Weights of a small GPT-style language model, trained from scratch on English Wikipedia.
Size: 9 layers, width 768, 12 heads of 64 (1 for keys and values).
Architecture: no biases in attention or MLP, tied embeddings.
Training: a variant of Muon for these matrices, 1073M tokens.
Each number is 128 + 24 x the weight over its row's rms, rounded and kept within 0 to 255. Layers, rows and columns count from 0. Numbers have three digits each. The size before them is the row's rms in percent of the matrix's.

# layer 4 attention output (transposed), 768x768, rms 0.0505, rows 30-39,94-103,158-167,222-231,286-295,350-359,413-423,477-487,541-550,605-614,669-678,733-742, columns 336-383
108:140118112151153147137117153140173140094113119098142128124147120144113157153130129139177103095147177113156161128117132120114131125109095160103125
109:160133129145155124119144139106143100085124112123150116134100148153174112182121139137132167151108124167088117137157085137116133138090089107085079
107:129134108127077160130145116116079169112139136089105148082065119108164120146099106112143100179134123179156149104146151134116125148128149121143153
107:088124130111152141141106116146136091123120105132104140126102106116162095157081127113113123110089139160166113177202135152113111148104129142144118
111:086108151114162134100145129118145087140124108096147166092202096137103120115118117136146116109124146101150136102178108079128090150137096147125138
107:138104184115115124134100099136131135112139141108121098142120135128143162137112105115127100132163105143151110134118098120115120117142114090164119
103:199113109154226107169141102113144135100088135098135085130139129157141108125113139109102124122107078171166114138126128124128130101109148103083119
108:126104114095098123161147126123147112123147158115095137084117139165089119120133157098105145105151135135163113065118122160133133135137144116093126
104:126133115163146174103098175086099092118150132138109130153146164097140170147168129147108151177117121180121139103093114152167138112113145124166132
109:117119124135072128159107119150146118140155160102097144106174125103156109080075109144112150137132139112127101114128130124158147140067129129107162
097:162111098134141105143161133161108128154184102133154115141113149124128149122133123133133110145167123160164149113097134120115137108127133086106157
104:135097138145129089121150117119143138115101144108171125180076135152149138176125112123087158135103077154131143169122115107118150128141128132123097
096:141152143124152177128076123127132152134118104118145140087146127143173197150158099148148126150120180126137105076119145126143085123129114139128112
095:140137131085111139148126100116130140107121184158110126117119179086090187119123115118148131153103154159104071174130082105132124132081099089156141
095:150088101106127128114162093112153136105103141140106109089136159131084154095153132119125145165125088144164091141091127099146096157137108103120119
100:133133120149088118133098108142101137102120130074150149179113095148156112172118156088129144089123090150142152132132129175100106225087142137110123
097:119079173114176129111130115115122105126118108126133144108134147166123116099171108131078133138121091116127165131130121125119151145125138116094139
101:111134091125131144124119131118146093153125131146114138108124161144130112153135154152129108113093131130123096107107136123108138099125113137084122
092:136133155102181125137129120165174082121144107183115187120137108116138126143132127108112145142118119166074140195155119114108117112131127101162125
098:124146113112117111134133165116124158130119098124107145129116113132113122131182131107129090114148128130154100147133162158155085141103173100122132
099:105130148130185164122128134155135148125171107122090163089149164142130123160130143123181117120135142101114120159142102099127118113110116126138097
101:130150189136147165136144105132148104168136146105132095092106157124137115119128119120161173155136122118125096143143156154159038127163120147129114
093:080122140141129139099133131103086119152118125130128138152123151126163101134123140116202135125165118152169132133164130142141151149146131112116150
096:128113141111151134077121160144139124124110065150132140128110145140127107123095153076117149058099090152147123209147142117134087133122130144127089
107:098123157106143134128123172148113129157191114072109125119120086126140137171133110139136129146106173131118131150106161134119106134115126123107098
101:113165126128141134153099144143127143100130141102137110140186137155088092139125118122158118134157131182116128104163133100157128106156119154148129
107:127141102142152129124123115125110116104133098131120140104117146126140145131130157122099162095102117199124110130171140148106138106106095106139144
092:127077162081120110165188122099134140133135129130163142137053131141124120123109120089100130113150121160108134127113077150116104150130125103120114
094:102112119125100123134124122128147110124134140104085087160128145135119112125144111160110153146109138130157129110111173122134094129094125189149073
102:122112123113124145118116191135134103148153104105132140136107107102125101153103138128168169109113132128126117139150138105122176161083103119125099
098:155091161133154125115119165146121131105113133175127147147126120098129166120138161119135107093113126145125156155106134192130120110154120113088116
099:113137067134149088118139113144098104105117130131134127136097136166165145154133110104153149165138160139073146146142131114130180150103168088097138
099:082101119140159168125142133086144126091124132111139112105135115105106137153140121117167097098130141151124087134125113130123102132129122100162135
096:103099117141124114141091119110099112168115148072136139106090124093161118148138153146111153112138175147173104121113146121143159107135146128136065
102:113125154125111145114158152134165163161127140131166134120162141107130149098084109131142129133119132089145107096125128056112123130126092102124081
101:126134114112124144127119104143124132137149163129173148141098122162120179106134141147136109124137135142114123118105113106149109105140118112101115
099:183117112092129142113136178125124138121095130107132099145118127140141127123136182119126138141130178114176156168131134138107138118099136105120122
102:137180132148107127201109133153109169117142108089142096117127135092117109156137144137155181120112072156104141106152134135151138120118119101142141
100:159105143127169142129080148178107093113121091100146126118112129137135150143128110135129151148101099123112143095133165090162111127138110144146140
092:123107152107149159135132083139111159123135086102103127097102134109193106126137135155109156134122097131150150148105104147144123173213091131096183
096:136153172142086094117136105105149095149137124134095153106102113142135119153180123110146142151130112128123119175142137118146147135128140116105163
088:134165111119125156176169098137155156145109125138121140138146167114168111175122154150127127149156111138138082125126134137165147115098120127127107
098:141111150120128086173130121177096149135131162085143136117128105138148147142164093142129165115145105101146127140121172149146149138077171164177128
090:098137136192147127130110131092162103137144135109150139116132148126130091121139108150156121155155131124165117162131178123123128088121098131083136
096:079174128149126123091164115139122142083145148110102130100154143171137142152153133119083128093093108117114150113091119104123144119137096148110133
100:082116129137115125169076152134131116141148118156123104120123113150145102108107099144121141148111154111175144124159086106075152125129122095113120
088:139098122113139127168160088106105118126167100107141115107137141125152100083042123173115116118106077135102124150114123146091128172091093193147120
090:105131095144146097088127093135136117148149102155073094102138123124080164143161131093144131149106153087133141117160111167120166104124137077035121
089:078105131098119093114120136129109133129142124115143116110151115098097143127116132126088139144082090146115129126132099138118138124115117092111113
087:120135170150133168156140089112151136114139080153123166140126156143101119134158133127124136137095126158169098116141182086106048139087168123141134
089:105145115131142117150103133057117134112155132126119157122115149167155140146101125169089125148108142126141089161110129130129141107122141134155107
085:118140110123141104162143143155141116106145159152140126115128160106125131137139081096121134102108122119175089175138091105131138145128099100084093
092:152116115098147127080134097149124129153033153077141112086145135140174134121150128104129132119129085146115149116137126108140110089129130133109153
096:133118107114100102124136143133131107139110146078123132114118133139171097128156132103163091168102137137181145198144127165116155135126108121129116
091:120129166125150101134133119132145117121142172096145116154131130112162146092134104136124121110120108132165163101127125147145110100125067160214142
092:126094134127154126124127095100095143145126089134128101131141146125160120146144138095165138073160111129118138148148118106099158147145172114145145
087:112108086127133157109160118157125119134138146131127120143142125083126124115054133128130117127143113155169110147089120098161133135145139121149173
094:105147163175154154136107158128135088099141101094139098129148144117145121152166082102146151132112154127134119144159135122129161109135127125136091
087:158094140112155139103119157102134143118143148121098110084101139129147104152099147104143108111123129141141155116130109107077137133159103121127118
085:128154134120131147136121095150097128161158111130124131150122100132102120132107138132139110121167097151112120094146128145091142151146155144138066
111:101118116098087106129145074157109141137152143160102135131129125108119132122119165150147137147100078119163144140132123166151150103135141161129070
118:145122080098085118129123101138153135146091147100112121156120125129124135160136137136124124139155123130135137123100082132111159090124129134143135
117:152121110141112087152119167116198167160127078151114152144110126133125125084117134143145164182127114113120149145106106127127126137124143082127111
097:118107128124119137076093113084060134137141118134136153120109103166116116173109118126169155168114175115183166081158107095110133156103142162148099
110:105186146115154147094102082115083100129178126114107131086150121117129141151110113123146111095095118135167116182190138134129124097140090126114170
113:102122118165105099152098142133110111140121115153144115112087116114106169123160121104102089105138154163136129138100156107102123114122173109139120
104:113152140131151098115148164134165115107134106133137125149088102165091146161105132083135161181121080126105137147139095113124097117129107103116103
109:078088120135153099173119152118137121151100110117144127144100116127114139137122161141091142103104093120127140119098111144100120114149142112116134
119:143158132101124125103142122106127143133150139115118117093100151150087139165102151135102096118148147111125113132148130107167065124102152115128092
126:169108127157142131107087119114160114108179128136123131107112162127107101181149114120149137129135173148174140153111058141145112143059110174117156
130:137112121167092145149151160104148162131130098103092132100095138144113090118104104130103095166144171157130071125130141156152107163117138075163154
094:090128103113121103105124083154133112147091120138124127136118119111094149098149158147133121145160134104104136052150123148157139080132128136090119
102:110129127121097147178137129148159132168123130121116102137120112188169162119155121093152168128116100119133176092161160140145128082156098110142116
100:134124132143143179101131158074143176132095125119111168144155101126120133120124139131150138099086088116159131066135139129106124114102116113108104
101:132136153086095106094098143091154100173095119144128162119121121153150186133123109169151130136128129141096112071062124107179136090099113156132139
095:121138159121099108104111095119157111127142127156090114134175166139144089110152167106135138129094181130154130133146060095129103158121123148116124
102:132144157127159113111127091128154152114118127112108122117155157122170152139115106137090135091140135127174169147092159110123151126077132121128114
099:152140178108094119134120125156089083129149112150104109117092117094119146088051126131105168155102097090104136130100112141105148138127123129120139
093:125091131150115115160124132119131138112114137092120151172148131141110129148150141105093141100110100108106134135111086141134153128107124131098157
098:093169126119112121108085138108122160124116101147115147122108145111116119147170143139114167120177143138119129059139141139128112106129140141124131
095:151152124121126093111080114140098094104117104103108177155125125119121139135121126125134129123128145146135130183135107133098141126088129104156140
100:144114117114140141144160158158105165165145132153101095163128132133091121121141106115098095153127119138167109075147152129150149070114171119116145
112:121126121086137139129070162160095139106119108109077138147111129126108155131126090136157072130122152114154128058136109133105107127124119166155159
104:127157100170076175139119131143148156120146131136158078145154129105103079117115162168115119126115102132104159116110160101121130131114145129144159
111:151142090120101118115122156128109088150159103117110140110134096108113108123112115153157115155155131144149094174138059094180107097150116139115148
110:164148153126102096136140124136129088120157152133146101120103117148132105131148126147103151120148126102161106099112097080115139098144114096131114
101:117101146073122153117183121134125144110121144130155140194149129103105128080136152152127129136127112128125184177114108158172138133160122148098176
107:180106090132127106096089136125115115111143143095094124154133138085129091126126141097136146138123084143148125090122123176131147120081112156156135
106:106145137136116171076177129118159139128117120129137134084131114085145113117144098163100142095131149098132129095157121142172100140133130130081137
106:118103154173151135113138087124167133130154111115107164149129119114173162132154092137136125151144113087133197139138153092129138143150139083153112
117:118107140144142169111107156148114115150116137152134146110133142140116157131122099115156144120170130148124113142167155121069151119109105187135153
112:136143123138151106124150121123125134134126144073084126187135117112147132137142110136128091087142141119135120181146139143144141126118132100107113
100:107145111112170110153140145128150134117136138096168089138110132164154184138096139137145121145094116112101144111131146108143097125163134135106153
097:107103161108143060100127097157096163133052095155120122119153108159161133120116123074130104164117098131128168186126136122107130134134106147119147
088:074119170115100121096107119142152115124111120141131124108136133152108131121116114159073118133087144167172083089124134147121103147107096184167108
102:109157185120134087150124129156163159167141084087165140122131086186146152132112121132114094113121107119131135154124140168116133147107150149106141
094:172114091143124090102109164109149118128115168133143102136130126115135118109092106118113125106110170137139159108063142141113151107117061111092108
099:079127137136137174149135148110123115106123087052123159150125161100102129130135160104128148119128142082108124140127110157147123132175120133161168
097:105150133136175115104126115122096162157119199110117082150151140158158127129105160194147160085092112127116120094102120133137147132106110129117142
095:163134155147107164092156120098142128150164128132142159132149156132115099148137118126105141131145114131145095078103164119118143150145109142153154
100:105096092129141168106131122137150146151086106175084140132137133132063127159130094205105125148087133129077133093097062155131157113142139101167128
095:144125171147146137103133097171103160107099077063130118120127131112122108106100174120081110139139143149107142088094144125133134138092145101077114
090:126139132114153160128124138094122143112138109140128123109128088151117129115140154128088125124132115140118121194081147120172167177136151120145137
089:146137128112166157128161112104130106093107148125156138152121141144131155117138141167113123152190138158141094139118109171134121146113111070119147
095:134126156151125072139160132140113141125096125139144089178111106104117133118142128173071150144134142131138135167117187119086144113112147088171119
089:094133138178143138105112142133123137115147116156083133096109168108137121131125111121133112142152187126082100099115119163120133131149129116157167
088:101110078119156129182122125144125149123145185082111101162137127111171146133153141123166111147120173153112093125158104122110165137117094093103121
093:131101078067142113118107139109123096125122118137140143143130153126064102094124163144136118157089097095132149077152102112131122132121118072123091
097:135114121084145142109126101145089110157103114110138158114108131116131130166120116082101133113128140107097142090133157124155128151119123146131132
091:141115121071153130120128095099124124125113110167119138112169147177129123112150136169125150151152112165110161124111108130101138117122154107096127
094:120160109139127164140130120123162150146091144110121136086132163152125085152082124108144142152121084115157147115147150139158108112118142144105119
093:109145155161120123152140138107138163155138138111162159092145125132127179150135126121130147080131101143083123121117163097170152115122119144145152
104:143106147134144140133126124104134138140139108097124141137145151096118141128163107072160123126137149135112141129080175105102122131156118132117151
109:137124113137112154138118134122168108136149105121103117114132135173148107122121060117139140138109114130129165158161172127105140107141143185162148
101:120104095087139112118138119137139079138161181142144150105157121127118059134132130141163115117140122126121114167135058139116098100133114135085160
098:132127147115157090123126113104129108143135128148149141147161112128165081069134120104179130143133143133138118148106143141109144098123135168136156
104:108138129134162159172142126142084127150108146163143121153110099120144090116149106129123155141115105142113135189118169134141110090169149125100163
102:129159139129158152122084135129123110123117128130140121147130096117124153105108148131096126119126120137108163085083097134127102147143101182121137
111:132128129161132109077191068143153086147116175150150164137138169156134154097160086120136153150119155099115136091148148130111117141120103062126140
097:131131107153148144098105084102106121137118122125149136104156095108140108158124128168134130085159158084127110127142138140143123137099090158147109
092:132115114123122148086147165150156170109140134128105113128145177132136101088084117127140122112120130134141131210140129104125100109151104094124180
103:083164111144110154096124114129086161127117139143156104115137113120148119117141114124148099145174116119125107071142120153124136151160116138134107
# layer 4 attention value, 64x768, rms 0.131, rows 30-39, columns 336-383
101:105120132106129079148103151102126123159121127116132186107113163131121128117117144102131158132116121124148089148123139139105116135124130082127143
102:090108167151168133145126097122145119118120070156128130151094095115160147150108146125112167117081089108150133105145123161097172140124179134160062
098:133100135143117176130067154173103127142156108073142112114143144119143141132145126078184121115132105160119096148165154132138141134110126143157145
099:098120108139144100152149105149128084140174085145091109061137125091111148114114129140114109127138133088142138115116089140127098130100145130149092
100:081137137146116153146097087146115123133159117110123177148187131164160108123117139135120116116120105146140117115131136121133129181121118132167087
098:084128118094154115172121170119108118114127079136137132112161130159124116123061141123176132111117128109137161136121142120131142160121130109127147
100:121147128092116145143125130126127116158190148183127131090172160126091146107120139131096097113112145127125100170096119161122148108133142180133183
101:135149105168123121117149152116147151115152144105121160110120141125129148145182145126128089115151139088116139120163125127151106101153139074105158
099:124114083127117171121130164133084108143150127150190151112103163119128145148162135142148125143148150133072106143135093096133126129126128127172162
098:122126101129116106128104143138140125156106130126144122134094140119079127158168133164087105109105134128077126134117153120156120118109129154108137